config.toml
n_kv_head = 2
init_std_up = 0.0366
doc_mask = true
Each number is 200 + 30 x the weight over its row's rms, rounded and kept within 0 to 999. Layers, rows and columns count from 0. The size before them is the row's rms in percent of the matrix's.

# layer 8 MLP down, 512x2048, rms 0.0433, rows 319-427, columns 256-319
099,211,206,155,193,225,206,185,183,231,177,173,211,205,167,169,209,252,175,164,205,208,177,175,191,183,184,173,222,157,205,235,193,204,204,236,193,203,228,179,256,182,234,214,211,191,181,193,145,173,220,224,131,181,147,184,248,179,242,191,174,179,235,193,185
098,216,255,199,175,241,221,199,212,262,170,177,208,173,216,177,213,256,217,215,215,180,215,140,181,177,244,151,263,218,163,228,175,191,239,203,237,160,172,193,255,219,191,258,235,233,195,159,218,180,203,167,165,192,222,172,255,219,220,201,183,156,171,175,153
100,177,177,201,250,209,226,194,207,234,187,162,172,275,186,156,218,151,232,160,199,203,232,182,201,206,157,158,196,208,264,215,167,163,196,144,247,217,206,128,184,206,272,211,204,189,203,179,191,182,191,187,215,200,163,195,198,196,190,157,164,169,260,201,186
103,208,198,192,214,169,235,190,138,194,144,207,201,252,175,179,186,198,224,206,197,187,238,282,178,181,217,216,172,202,227,145,202,195,200,218,171,201,248,190,249,123,248,225,132,251,166,203,232,176,172,206,173,196,206,192,194,183,148,239,151,137,194,227,168
100,233,207,186,186,160,168,205,191,218,149,243,224,187,196,209,199,183,165,199,220,212,174,185,199,191,244,216,219,163,278,157,169,215,164,211,181,219,212,202,120,197,164,166,179,222,208,186,146,247,176,223,214,238,205,193,241,170,196,214,223,193,164,247,228
103,192,268,226,200,182,214,261,223,220,249,176,199,198,155,205,165,241,248,254,229,180,204,197,265,148,167,224,248,182,180,194,212,235,182,217,141,161,190,143,237,158,159,248,221,225,201,211,179,229,198,237,231,192,192,219,206,176,240,224,178,222,172,206,180
101,173,220,184,242,242,257,188,185,251,122,189,241,217,192,236,153,255,193,217,178,248,211,203,155,223,223,198,133,266,155,211,179,156,161,176,235,232,154,201,221,223,152,189,255,161,208,244,262,219,199,206,156,177,230,199,220,227,202,169,183,233,168,236,142
100,183,214,152,216,235,189,176,244,206,259,221,162,206,186,183,193,244,207,152,254,217,214,173,184,224,192,127,237,189,211,226,180,204,202,172,220,195,215,196,261,205,221,205,203,223,202,208,192,227,174,225,209,178,156,210,253,200,142,184,172,234,193,167,221
098,182,229,210,217,216,169,200,220,181,204,225,182,231,196,145,248,171,205,213,163,175,188,221,206,178,277,200,216,236,227,138,218,218,267,218,241,220,238,259,178,166,177,219,204,232,241,201,192,184,212,220,201,199,218,214,205,170,165,170,197,196,187,212,199
101,213,202,227,216,191,204,154,222,201,197,196,169,173,233,226,235,155,236,239,203,235,211,216,222,199,177,231,220,230,224,195,147,282,187,200,196,166,225,189,215,197,223,215,188,187,101,238,202,165,192,168,203,260,211,215,211,169,202,190,194,225,223,153,245
103,177,245,210,219,195,242,208,144,179,229,203,154,225,144,187,185,228,191,193,198,175,205,224,208,195,199,233,246,219,219,226,188,240,210,254,114,196,204,170,134,297,227,160,191,200,241,209,224,216,257,185,175,155,217,196,232,222,225,209,227,178,182,188,177
100,159,200,205,215,174,214,174,211,234,228,219,180,207,221,250,183,207,177,237,230,184,191,186,181,211,199,178,186,195,224,171,165,182,220,134,170,176,173,164,197,207,163,244,195,267,200,234,249,196,166,174,187,165,229,195,218,259,169,190,169,217,172,119,204
102,198,279,243,207,237,215,179,203,195,206,203,160,188,170,237,200,257,158,215,190,251,181,153,219,213,234,184,213,252,245,248,169,138,235,190,167,253,217,139,223,181,213,199,161,220,217,259,224,176,228,238,198,173,195,218,214,214,229,174,252,223,194,214,196
102,237,217,216,104,243,208,209,185,186,193,209,257,203,223,157,230,224,205,208,221,177,215,155,235,156,254,220,212,230,107,220,231,236,160,188,254,210,187,252,200,182,207,242,225,179,169,194,211,165,170,250,197,212,233,222,166,236,204,187,147,184,186,189,165
097,230,150,215,194,243,235,171,235,208,193,247,157,133,159,174,211,241,206,164,177,253,231,249,177,230,159,228,256,221,251,180,217,175,226,267,210,166,189,167,175,240,171,210,217,219,229,196,230,207,209,167,158,217,227,228,212,165,203,134,192,211,202,194,183
101,279,233,173,166,227,220,203,166,213,185,166,236,211,194,251,155,212,162,152,220,124,150,257,187,242,198,187,223,218,162,182,194,221,173,186,223,243,198,194,198,217,192,213,241,198,237,178,225,202,186,192,196,182,196,212,236,180,176,175,272,199,175,225,187
099,231,188,166,172,175,226,164,203,209,211,197,158,152,211,199,207,213,167,185,243,208,187,131,228,231,182,231,174,245,269,232,197,243,175,200,198,235,119,154,288,200,220,150,242,174,217,228,271,183,154,223,141,185,245,195,202,204,177,198,195,266,195,210,212
102,189,165,250,165,170,195,167,204,247,235,171,218,215,158,174,174,187,161,190,219,180,182,165,193,166,237,242,226,164,215,204,205,187,159,197,190,190,218,205,158,240,204,190,214,197,224,197,188,219,228,215,213,197,250,211,202,161,146,233,239,198,250,153,202
101,200,207,160,208,153,220,257,198,239,199,174,195,188,227,180,195,195,203,217,210,182,170,232,143,211,176,202,243,156,161,188,250,188,156,233,246,204,224,184,229,219,161,156,155,192,196,205,179,180,224,169,255,172,176,177,226,172,214,191,158,234,218,168,166
101,199,166,228,162,187,152,164,205,190,207,193,217,198,173,152,181,198,192,164,167,168,179,254,164,252,215,187,195,249,166,211,198,212,186,225,238,190,194,230,253,161,181,211,211,224,232,200,206,204,206,197,212,169,224,242,207,171,217,202,240,226,210,198,170
101,213,244,206,224,171,215,198,189,208,182,180,165,261,201,167,149,198,204,272,187,190,250,227,193,221,259,230,212,227,204,205,173,175,227,175,246,192,256,224,201,206,206,214,168,180,228,182,177,168,190,176,148,177,201,204,176,206,188,197,200,229,242,227,190
098,236,202,190,242,153,138,156,263,172,211,167,231,214,163,234,198,192,240,175,210,209,163,188,185,191,199,204,170,226,212,227,226,225,220,180,209,192,172,168,211,264,202,214,232,252,204,222,156,240,230,184,196,186,205,180,246,242,234,173,202,195,229,206,214
098,217,222,210,175,235,186,194,176,178,158,165,198,202,215,265,177,167,186,237,195,174,167,212,164,199,154,221,195,257,184,212,263,217,211,234,219,192,208,177,216,166,153,186,213,225,150,201,216,141,176,213,191,249,212,210,240,150,142,162,167,186,181,180,185
099,225,172,254,157,226,218,178,170,201,189,186,171,189,169,178,171,162,174,152,182,196,234,243,192,175,215,253,189,173,218,205,236,202,172,193,201,201,173,232,169,259,173,208,214,181,245,225,238,167,240,173,227,215,174,202,252,251,187,172,185,225,191,161,181
099,166,169,203,275,216,156,179,177,171,150,217,198,243,161,172,195,207,220,156,230,162,180,197,229,217,183,193,205,218,151,140,179,224,228,236,247,191,188,250,203,191,152,207,172,200,250,159,200,227,189,196,211,172,182,185,168,225,195,173,213,209,246,223,201
101,253,175,185,217,201,232,250,194,187,212,192,161,187,212,219,240,182,194,169,260,176,184,176,214,210,163,187,198,191,165,227,229,201,221,218,228,196,188,162,168,237,243,209,200,213,219,193,232,147,206,220,187,208,175,162,190,176,255,168,201,257,217,235,202
101,227,155,164,187,195,177,163,222,172,238,194,190,189,182,214,192,239,160,186,188,220,216,170,238,232,196,218,196,210,266,174,238,235,239,227,189,194,243,201,251,169,255,268,216,216,211,189,236,152,210,223,253,190,226,188,235,147,205,219,246,191,208,203,210
098,179,154,175,168,186,164,198,207,176,205,214,212,256,167,226,169,228,215,169,214,183,178,160,177,136,175,216,214,199,174,218,197,226,217,221,196,212,225,237,189,195,263,221,179,216,179,138,208,219,205,201,238,170,191,183,190,201,221,225,180,210,191,152,164
099,231,225,215,216,251,202,193,213,229,132,228,171,202,201,178,222,168,194,195,232,232,151,145,191,246,218,179,184,208,204,183,208,147,234,199,201,196,260,160,200,220,256,227,228,211,171,199,203,190,229,159,151,166,176,224,160,226,239,215,202,184,201,251,196
104,199,178,195,148,198,221,224,180,192,232,215,201,241,187,226,168,206,170,209,215,230,188,215,202,216,238,200,241,237,224,240,259,235,156,202,180,212,222,163,216,215,170,177,245,189,162,123,236,156,208,203,188,195,204,200,210,185,149,192,263,177,236,213,223
095,172,245,229,216,205,222,185,184,163,182,194,150,172,161,205,202,167,155,181,191,219,158,204,255,215,213,166,237,247,206,157,182,230,143,246,233,244,176,128,258,186,214,211,220,222,201,225,219,187,176,138,127,179,209,185,209,229,177,206,219,223,258,172,149
098,176,210,284,172,214,214,184,259,206,186,184,201,249,219,228,175,185,186,217,167,233,194,234,198,195,214,188,270,213,211,194,197,190,175,185,188,248,200,256,187,231,227,163,262,224,210,216,209,189,190,192,140,234,181,207,181,163,200,222,98,154,205,152,173
097,201,228,210,215,183,328,205,170,238,180,220,230,230,217,144,192,123,247,250,182,230,261,207,221,207,192,218,173,180,187,240,233,157,174,238,272,234,191,113,182,220,136,190,135,175,187,157,170,211,189,214,204,200,197,187,224,203,181,205,181,260,204,158,235
101,200,155,183,151,199,200,167,191,137,172,190,223,251,246,214,210,165,237,182,211,195,206,206,162,234,199,190,241,277,216,197,160,159,232,202,189,203,194,244,232,205,181,206,183,288,162,215,209,227,214,235,188,180,146,229,195,252,218,165,153,220,230,225,192
101,239,211,186,141,242,183,208,228,250,154,158,210,140,166,265,152,206,209,246,176,254,216,240,216,235,225,223,194,174,145,231,220,211,212,243,154,175,251,188,155,182,195,187,200,232,216,185,247,206,234,224,196,220,212,218,207,205,153,169,169,204,250,219,172
100,178,217,265,208,157,233,261,219,199,173,260,185,160,202,203,222,192,200,160,188,184,176,176,200,239,236,247,195,213,211,197,217,177,178,152,198,185,191,171,222,199,236,258,181,207,211,241,247,224,172,213,180,144,195,172,213,166,246,178,188,184,227,213,239
097,198,235,159,196,215,128,246,189,111,172,187,200,215,164,213,187,170,180,187,221,175,209,207,208,206,167,167,230,213,144,196,198,194,183,212,211,180,195,210,201,205,173,195,213,200,211,237,201,235,212,161,206,225,220,208,260,119,260,217,169,206,241,194,211
097,253,212,145,217,224,192,196,251,179,203,201,207,148,199,207,246,210,235,223,178,226,205,236,231,169,175,192,165,177,192,254,192,182,220,194,223,166,116,238,195,230,177,194,176,231,190,216,219,182,175,220,151,190,196,168,210,180,188,164,236,191,237,206,174
098,189,249,218,210,163,222,182,181,102,235,217,220,212,207,178,192,130,202,185,209,158,211,234,211,228,262,205,206,202,248,151,261,203,236,225,179,240,184,196,184,252,147,211,208,219,185,184,185,161,180,273,166,187,160,220,152,191,210,199,212,207,209,232,174
103,189,175,257,225,226,208,222,155,192,187,161,157,244,170,209,215,175,167,184,144,165,305,226,132,158,260,213,239,184,247,234,172,219,225,213,150,221,236,234,188,249,180,142,232,230,263,160,197,248,264,228,185,243,173,208,244,136,215,235,168,214,174,209,199
097,190,184,176,151,215,201,208,167,188,218,260,208,170,119,171,224,160,241,203,208,225,244,196,211,190,219,213,189,198,199,189,177,146,182,180,229,222,176,204,212,230,206,166,142,173,218,170,246,129,179,228,180,142,253,217,163,221,154,143,227,202,200,198,145
102,176,188,191,171,156,203,151,223,153,203,210,161,234,240,164,234,206,183,195,148,183,182,229,201,195,249,241,194,159,269,253,239,202,280,166,200,210,164,254,219,189,207,232,186,207,241,238,232,202,217,142,190,192,216,195,157,200,196,205,230,215,215,182,119
103,160,200,182,183,196,192,235,197,229,159,163,175,206,168,184,209,230,149,189,189,190,233,165,180,153,238,142,229,141,251,229,237,190,142,191,219,224,136,144,149,198,155,188,151,216,204,165,224,176,132,218,179,213,221,193,146,201,164,268,236,163,181,203,232
102,188,189,226,183,209,172,212,212,185,234,196,227,150,282,195,194,206,187,185,222,177,167,219,174,150,210,197,201,243,207,211,212,180,203,180,200,161,184,246,175,214,151,216,218,220,165,236,167,138,234,230,208,199,219,167,210,194,160,216,175,186,178,198,198
103,234,202,233,207,221,198,162,213,206,179,160,213,167,178,158,220,200,152,159,166,169,228,152,170,184,171,219,198,146,237,124,211,248,228,138,200,218,188,239,189,199,198,213,196,151,211,220,173,195,224,218,249,190,143,210,198,206,144,264,192,168,139,250,187
101,212,191,226,188,194,152,204,184,222,212,223,201,187,188,154,189,230,212,194,206,237,168,158,160,217,186,182,179,105,207,170,226,223,178,244,200,148,196,191,155,195,158,181,209,139,198,201,199,240,217,210,161,221,141,204,181,228,191,196,150,183,201,224,181
099,217,212,243,214,224,186,175,195,163,255,155,250,183,217,201,217,146,190,206,240,193,239,213,225,206,196,228,222,221,187,189,195,214,224,178,225,199,234,177,212,198,189,237,195,219,242,236,192,200,211,217,222,173,187,199,211,205,149,208,191,150,187,230,162
100,169,186,215,190,197,231,234,194,202,221,195,248,155,145,218,169,173,201,189,239,209,231,201,159,189,191,205,157,179,164,182,208,216,202,194,203,177,198,215,211,202,158,134,170,245,190,231,209,188,207,157,92,208,195,196,192,230,218,199,158,180,227,186,210
100,180,185,166,206,220,208,178,228,205,206,230,170,202,249,200,181,215,187,170,176,150,162,139,162,221,239,163,196,201,260,202,164,177,221,147,204,214,188,224,239,213,133,217,137,190,147,219,221,181,163,173,158,183,231,202,174,168,230,238,216,178,198,213,144
103,171,181,245,211,190,209,220,222,174,222,233,189,240,158,168,206,187,202,137,220,166,225,261,169,210,210,214,167,219,188,186,155,268,195,226,206,178,238,152,201,178,227,152,176,141,200,217,197,174,235,175,214,172,246,195,208,169,215,198,180,266,143,177,187
101,220,187,216,225,210,195,201,280,158,160,177,221,231,249,209,132,214,179,188,176,138,162,147,267,182,159,233,178,128,271,222,188,183,211,220,153,200,141,259,222,258,201,222,159,225,188,212,190,203,185,267,212,180,212,189,177,255,251,178,263,244,161,185,169
102,168,158,247,204,244,188,207,169,191,183,206,207,212,242,135,209,235,282,214,189,216,183,271,243,176,191,191,221,214,151,206,223,208,220,173,226,226,254,221,206,218,202,182,222,187,172,168,200,245,246,273,223,191,246,209,154,191,221,144,127,169,182,175,185
101,198,182,210,130,227,171,197,242,193,189,198,161,232,163,225,187,166,212,213,214,194,250,122,220,164,243,188,202,202,220,225,252,128,212,171,255,233,223,249,238,166,184,184,172,161,146,183,241,229,185,184,167,204,190,183,204,165,174,203,218,180,222,217,173
103,209,170,168,250,210,208,167,173,201,177,283,185,219,193,221,174,133,191,235,211,180,239,205,125,223,145,173,150,202,235,133,185,235,282,242,218,248,186,233,204,174,191,206,191,168,226,192,241,122,150,197,182,256,133,208,151,255,150,206,133,199,222,159,170
095,150,191,154,143,202,226,188,201,180,183,179,232,198,265,203,211,215,211,196,191,228,222,232,199,171,220,163,215,234,192,128,194,194,176,200,164,210,211,195,169,226,209,293,267,185,168,217,230,199,201,203,171,234,199,225,168,183,203,198,204,167,188,210,215
097,187,191,138,220,174,229,231,237,160,216,181,142,186,208,180,159,186,195,202,190,222,170,132,204,160,208,178,211,234,123,210,165,150,175,142,176,241,176,207,211,173,210,188,153,243,239,230,191,223,231,189,203,198,315,179,222,243,242,178,185,215,220,205,176
097,243,217,243,216,203,243,188,208,193,221,139,193,200,208,190,189,181,185,195,165,154,196,220,149,223,157,193,203,185,241,200,221,212,235,209,215,240,158,200,136,207,226,206,188,178,180,195,231,192,171,230,161,174,184,174,201,202,241,208,185,233,230,223,239
100,176,224,189,212,249,203,154,214,201,192,219,218,111,201,175,229,206,244,209,191,159,200,203,237,220,172,225,240,229,190,168,217,214,189,281,135,207,240,167,180,153,195,196,216,234,154,167,241,210,173,256,257,224,165,187,106,216,223,196,253,194,189,169,191
102,179,183,162,177,201,220,196,200,180,262,169,194,177,252,238,231,167,186,182,247,168,198,172,181,198,196,125,202,241,228,221,233,236,217,148,217,223,217,191,197,225,177,152,146,245,150,183,211,230,247,196,173,226,188,189,217,195,183,242,203,202,232,185,198
097,149,224,179,220,219,156,180,178,211,115,179,229,277,207,200,170,219,192,212,232,218,236,244,209,128,189,151,202,200,212,218,215,201,171,139,248,159,198,182,222,196,222,220,198,220,242,260,245,190,217,143,176,214,159,225,230,186,250,228,187,220,201,212,222
094,221,261,109,181,208,191,228,217,230,229,213,167,218,199,167,197,158,238,235,202,199,191,160,215,182,195,178,228,163,179,206,189,164,226,193,148,177,208,179,146,260,250,259,151,217,192,228,176,152,219,186,233,185,170,190,232,191,196,170,175,221,221,215,221
100,151,139,158,241,204,192,271,195,208,182,238,204,129,229,232,170,219,241,204,152,188,204,234,202,176,221,262,214,214,128,226,190,202,244,210,213,183,176,250,230,194,235,183,230,202,211,234,194,208,210,181,271,177,183,197,233,114,218,187,178,222,209,218,200
103,197,201,165,229,195,212,177,199,206,230,217,130,206,240,160,172,143,180,257,212,180,226,176,167,180,188,199,172,141,190,197,177,184,229,217,165,208,242,281,183,193,160,232,182,179,165,182,184,135,237,201,185,250,216,180,220,169,197,185,143,182,212,176,205
101,187,174,146,251,178,151,175,221,225,215,208,195,145,217,222,213,166,228,243,197,171,189,184,159,260,238,163,189,201,172,162,207,252,203,220,131,121,207,188,229,134,153,217,160,174,236,169,191,202,227,193,142,213,241,177,155,218,207,169,134,191,156,189,171
103,188,211,255,244,167,195,164,218,207,182,214,164,177,242,198,196,245,175,196,166,175,242,195,212,195,210,224,202,235,245,243,164,188,198,196,200,116,226,252,167,194,195,154,215,238,209,143,174,195,180,216,177,202,197,179,161,193,175,238,220,223,237,242,188
095,222,220,228,208,211,237,175,212,195,242,220,197,169,210,235,221,252,198,189,222,146,208,215,247,172,165,214,202,170,186,220,256,159,217,153,232,239,195,232,178,205,205,263,170,186,158,148,214,219,206,208,210,235,197,188,199,102,234,157,207,250,207,234,187
100,242,171,206,241,202,197,153,205,152,203,218,204,257,181,220,209,198,209,165,235,219,190,223,178,195,255,207,208,177,235,150,187,211,169,175,210,138,205,221,259,204,129,153,181,242,239,205,192,218,218,228,183,161,177,237,199,184,160,188,205,205,185,199,152
101,198,138,241,203,185,176,223,190,175,218,224,235,184,202,215,165,168,223,170,204,208,191,207,210,130,241,204,213,174,221,239,181,205,184,179,131,207,227,250,151,184,200,157,180,174,176,207,174,248,196,194,203,219,210,167,187,180,224,214,169,168,202,192,261
103,209,230,184,209,201,287,215,196,233,179,228,196,192,218,181,204,202,177,200,251,209,223,161,186,149,167,211,215,214,149,193,176,199,261,221,171,206,263,162,225,179,93,212,277,161,263,193,218,224,193,212,240,223,164,204,190,193,169,206,192,207,151,218,173
099,133,176,150,235,177,257,215,213,197,162,186,260,240,192,199,205,222,149,153,221,197,208,154,243,149,148,222,180,157,200,215,185,182,213,219,200,195,231,138,181,231,243,276,221,173,222,158,174,110,202,239,225,176,189,224,169,244,215,183,182,229,192,210,224
100,121,203,208,148,164,167,189,200,203,213,157,197,193,275,221,149,217,183,229,184,175,190,182,215,185,235,137,219,182,243,204,168,203,192,214,201,114,195,195,283,181,212,188,180,210,167,179,224,213,196,186,198,231,186,156,231,212,174,170,257,215,177,236,169
100,189,263,316,164,226,209,171,179,202,200,190,135,217,157,250,182,248,248,237,179,204,210,221,263,193,232,202,184,228,241,236,218,196,190,205,286,225,163,241,265,225,211,178,254,197,229,230,203,193,137,227,230,187,179,206,219,229,186,168,215,185,215,207,240
099,205,206,212,202,195,174,167,224,199,199,178,229,153,175,250,174,198,208,151,175,220,198,161,149,185,202,188,170,187,240,172,203,227,219,197,217,233,217,252,211,174,245,214,169,206,220,191,192,213,195,165,200,182,227,236,234,244,189,144,230,186,224,175,201
099,210,189,244,196,244,207,177,168,192,236,204,144,189,192,214,166,141,184,171,146,241,227,182,184,204,185,197,176,215,254,180,128,248,168,255,211,149,189,190,213,170,164,184,123,212,172,230,226,207,155,190,247,153,200,205,201,152,251,143,238,190,208,164,219
103,162,236,266,153,229,196,231,214,220,198,164,219,209,193,200,213,165,224,213,228,223,182,209,190,162,236,194,172,186,171,242,205,209,202,257,182,181,206,210,165,140,218,200,167,183,244,258,233,219,181,192,198,176,173,184,175,167,266,252,216,221,174,261,178
102,193,168,219,184,216,136,170,250,225,190,191,122,130,225,158,210,202,169,137,223,193,238,231,217,233,215,169,228,253,257,218,172,230,186,195,169,237,186,210,129,209,179,185,211,175,203,192,140,201,210,190,227,187,165,203,182,170,255,214,190,226,210,232,214
097,245,192,202,216,205,231,214,175,247,226,198,183,185,189,161,235,213,138,187,237,188,244,217,171,196,215,229,204,205,190,154,179,209,219,184,174,217,160,204,165,223,195,233,213,199,211,207,198,249,201,184,142,180,173,222,138,216,176,158,134,188,176,218,143
100,196,191,166,222,211,195,210,195,234,211,205,198,161,203,180,225,187,203,244,213,203,179,272,162,183,221,218,175,160,202,201,205,195,181,219,206,166,219,218,250,216,208,229,176,255,219,211,196,211,231,191,176,174,196,224,196,218,240,298,172,193,176,246,222
100,254,173,184,164,244,173,171,170,199,263,219,199,207,193,207,190,232,130,172,152,201,208,181,272,199,179,213,239,231,229,122,147,203,209,179,210,221,140,190,170,235,190,189,212,248,237,195,182,229,168,168,183,152,191,192,226,186,221,221,188,199,167,203,122
100,241,238,166,173,192,229,262,158,199,200,185,167,163,245,216,182,186,184,245,175,208,192,203,192,164,209,203,185,233,95,169,174,183,208,196,194,245,149,159,206,214,274,270,210,190,234,259,265,210,144,217,212,225,235,218,222,199,165,204,228,194,221,224,201
098,275,216,199,159,252,199,184,176,175,211,201,198,206,230,224,196,175,168,194,216,166,238,172,259,213,139,206,140,191,183,253,218,197,178,190,185,197,235,186,199,182,214,209,233,292,182,167,222,125,217,186,210,198,205,226,179,189,211,132,198,147,244,207,188
104,168,226,209,150,216,143,162,209,192,252,237,142,198,230,265,190,158,187,232,183,202,209,226,220,156,144,218,214,130,262,171,221,228,232,219,200,187,164,170,165,213,185,247,227,183,157,190,162,196,162,203,257,193,162,180,199,202,267,133,178,215,233,212,228
099,183,217,210,198,221,239,224,193,216,183,203,219,202,171,183,210,206,120,188,198,198,230,219,159,195,193,192,185,196,221,131,260,198,184,187,164,188,187,184,234,242,187,168,199,269,190,233,192,250,184,205,209,224,243,188,197,180,166,172,202,219,241,174,225
099,184,181,176,175,224,227,207,200,182,241,216,173,209,199,189,208,214,225,161,197,210,215,245,239,174,241,163,177,145,197,236,228,245,193,162,176,182,206,213,136,151,272,198,230,173,166,239,163,193,259,201,220,185,214,221,214,191,217,198,233,234,198,223,193
102,186,166,209,178,226,232,268,126,269,217,154,214,218,196,182,179,228,180,232,204,183,160,219,163,219,224,201,187,254,156,214,185,218,173,190,202,195,215,203,150,221,181,171,251,187,205,190,141,195,191,261,183,285,224,166,175,244,155,209,247,206,195,220,173
102,208,165,184,167,196,219,203,224,228,97,195,229,202,216,153,213,220,164,226,174,170,189,220,307,257,194,192,223,181,157,226,195,199,235,172,219,196,204,228,132,177,201,160,173,247,195,224,136,187,149,217,214,177,132,222,192,142,196,220,164,158,237,244,233
102,150,145,213,200,217,233,250,139,199,175,202,238,170,180,153,163,229,204,194,189,193,167,191,231,181,107,249,141,172,123,178,255,308,195,266,258,238,192,252,171,214,205,192,173,210,162,141,183,198,208,183,167,264,189,199,169,158,161,216,151,204,215,180,193
105,196,241,183,229,233,163,186,193,239,208,170,203,286,162,268,262,188,228,186,148,206,241,163,146,225,202,252,192,248,245,255,245,172,194,192,217,213,200,158,238,214,213,193,186,188,193,213,235,221,168,193,234,216,178,205,293,163,173,150,254,185,132,192,189
100,231,203,204,179,204,233,218,157,218,259,225,252,222,209,226,232,212,213,200,163,235,153,151,182,167,247,191,241,231,192,194,216,226,208,215,227,174,198,196,243,174,213,159,253,225,257,160,244,179,221,222,234,177,220,194,171,242,181,240,226,167,186,241,198
100,191,233,226,176,181,199,126,227,244,254,211,240,227,263,193,201,153,188,234,160,190,250,227,227,237,220,170,197,233,198,170,199,197,230,186,199,153,183,214,210,246,158,209,181,199,173,180,231,219,195,185,207,232,211,205,250,203,215,160,222,247,165,215,196
100,222,188,171,236,213,190,170,252,214,208,205,194,186,162,201,218,196,183,159,213,180,245,211,165,230,197,174,167,206,222,193,168,198,187,191,185,206,179,231,205,193,212,218,187,187,181,195,201,188,196,236,177,201,223,214,190,193,174,166,189,215,245,153,186
097,227,222,186,219,157,162,182,165,177,271,200,211,252,212,197,189,205,231,186,223,267,226,193,175,208,243,183,136,197,207,232,177,116,228,215,217,208,194,226,204,210,219,120,226,194,210,206,182,207,206,185,211,212,206,188,177,200,201,188,235,196,289,281,159
094,213,214,244,205,187,207,232,228,202,258,163,159,220,257,202,183,172,213,237,194,177,155,174,155,277,233,181,199,237,157,148,159,230,211,177,212,149,203,198,178,228,205,272,203,266,282,170,217,209,212,239,190,105,193,206,229,209,197,232,171,204,215,137,171
098,228,214,176,208,197,201,220,189,200,215,215,227,219,174,255,195,174,195,199,192,217,228,237,246,230,210,201,187,148,164,208,183,254,225,223,203,223,202,181,208,196,205,209,161,220,222,208,203,170,203,232,219,211,234,203,164,224,179,210,155,204,133,230,156
102,184,171,235,183,148,197,144,198,236,193,203,208,237,252,225,151,207,212,182,214,205,192,247,201,201,193,242,229,205,244,198,174,192,213,233,182,177,240,132,232,210,208,232,194,174,188,244,171,179,245,188,190,198,204,201,184,174,171,158,208,153,186,159,229
099,220,239,175,226,247,213,186,188,178,174,152,199,177,248,152,233,205,222,133,203,162,155,233,187,204,206,220,193,178,277,249,125,253,171,208,236,209,193,192,208,179,181,180,206,253,150,218,199,226,173,185,187,240,185,226,198,196,222,210,190,201,191,202,199
095,200,196,156,250,187,245,186,178,242,204,202,223,166,197,205,215,197,206,200,218,170,132,209,244,197,195,229,196,168,218,220,227,226,182,196,157,184,235,144,252,160,192,187,147,182,207,197,173,129,209,159,226,138,155,214,137,244,234,170,219,198,212,175,167
100,156,184,155,228,162,270,147,235,149,189,230,223,170,229,225,206,209,194,187,202,229,243,174,168,214,234,211,152,294,218,189,202,215,239,179,229,230,198,232,227,184,200,240,227,225,185,176,226,197,230,186,201,224,125,176,152,248,253,252,177,205,206,183,249
105,205,199,226,164,223,195,222,200,190,195,238,195,206,197,220,228,236,196,172,156,211,219,235,205,234,176,174,190,229,177,209,208,267,200,225,288,160,230,197,241,216,230,210,219,206,202,166,227,143,231,200,283,183,202,186,181,230,235,206,224,213,190,163,228
107,170,207,223,211,210,155,159,211,236,175,207,209,187,166,222,181,230,200,195,232,182,198,221,183,162,253,113,151,169,203,280,178,139,212,165,237,256,221,213,233,215,215,165,197,199,221,254,212,212,226,190,223,214,196,219,238,187,173,175,183,186,255,187,176
103,192,179,150,176,257,156,178,218,216,182,214,191,180,207,152,204,233,213,220,178,219,215,188,178,208,204,232,200,222,155,194,178,199,245,127,194,246,203,229,173,187,219,141,219,160,221,178,203,225,190,224,192,221,174,229,213,221,245,200,283,198,173,194,177
097,149,164,226,180,205,216,195,164,180,163,189,225,200,168,170,187,181,145,202,154,184,185,197,171,180,173,215,159,202,202,206,235,175,231,226,221,197,228,189,223,237,221,191,215,214,152,225,209,159,211,194,172,157,209,211,192,210,207,222,184,240,227,121,257
097,177,186,252,235,191,155,176,184,226,213,183,176,223,243,181,217,176,180,141,180,225,192,230,223,208,214,210,228,185,166,173,146,177,236,206,181,249,214,150,189,220,197,238,170,229,201,187,195,164,211,227,158,200,219,164,207,248,214,219,155,161,147,223,201
102,178,207,175,188,210,143,200,238,231,246,166,195,204,160,225,213,196,178,174,229,165,207,235,165,169,177,149,192,130,237,198,237,244,183,166,165,175,182,252,181,193,251,263,183,202,199,168,214,156,195,205,188,182,216,184,168,183,145,187,145,139,263,249,203
100,150,271,221,221,172,175,181,167,254,221,128,227,236,158,230,164,185,202,198,231,226,181,172,236,172,237,224,211,209,228,226,205,192,241,156,223,226,172,125,199,171,184,175,217,204,222,221,240,198,193,213,218,182,195,203,207,163,212,165,246,212,214,204,241
100,189,195,212,235,208,225,241,188,159,232,210,217,210,172,126,192,207,208,193,162,222,183,200,199,204,263,235,220,210,207,204,196,165,164,210,180,199,203,252,211,188,225,203,245,169,163,244,195,225,178,242,203,227,208,221,160,266,235,223,208,184,158,217,154
098,191,225,196,197,229,225,209,191,191,217,172,201,228,184,217,171,182,192,189,230,169,210,166,218,219,197,178,179,179,133,270,189,185,126,221,230,169,168,221,177,194,213,233,147,190,149,219,179,248,235,182,180,209,240,167,190,153,221,205,231,196,177,206,180
102,208,207,244,206,224,150,160,188,200,234,222,201,238,173,243,283,240,189,212,158,159,187,209,221,164,286,187,237,137,211,213,211,221,204,200,221,224,191,218,187,186,196,190,224,192,144,203,218,207,171,235,225,206,222,217,218,175,206,144,177,190,184,150,185
101,232,220,189,253,172,238,235,199,197,242,182,203,141,227,149,179,180,193,143,187,201,211,211,147,175,198,215,189,181,160,164,207,209,192,226,210,196,217,206,173,123,233,210,180,205,213,198,205,142,211,167,212,199,215,191,191,235,190,237,245,157,169,211,222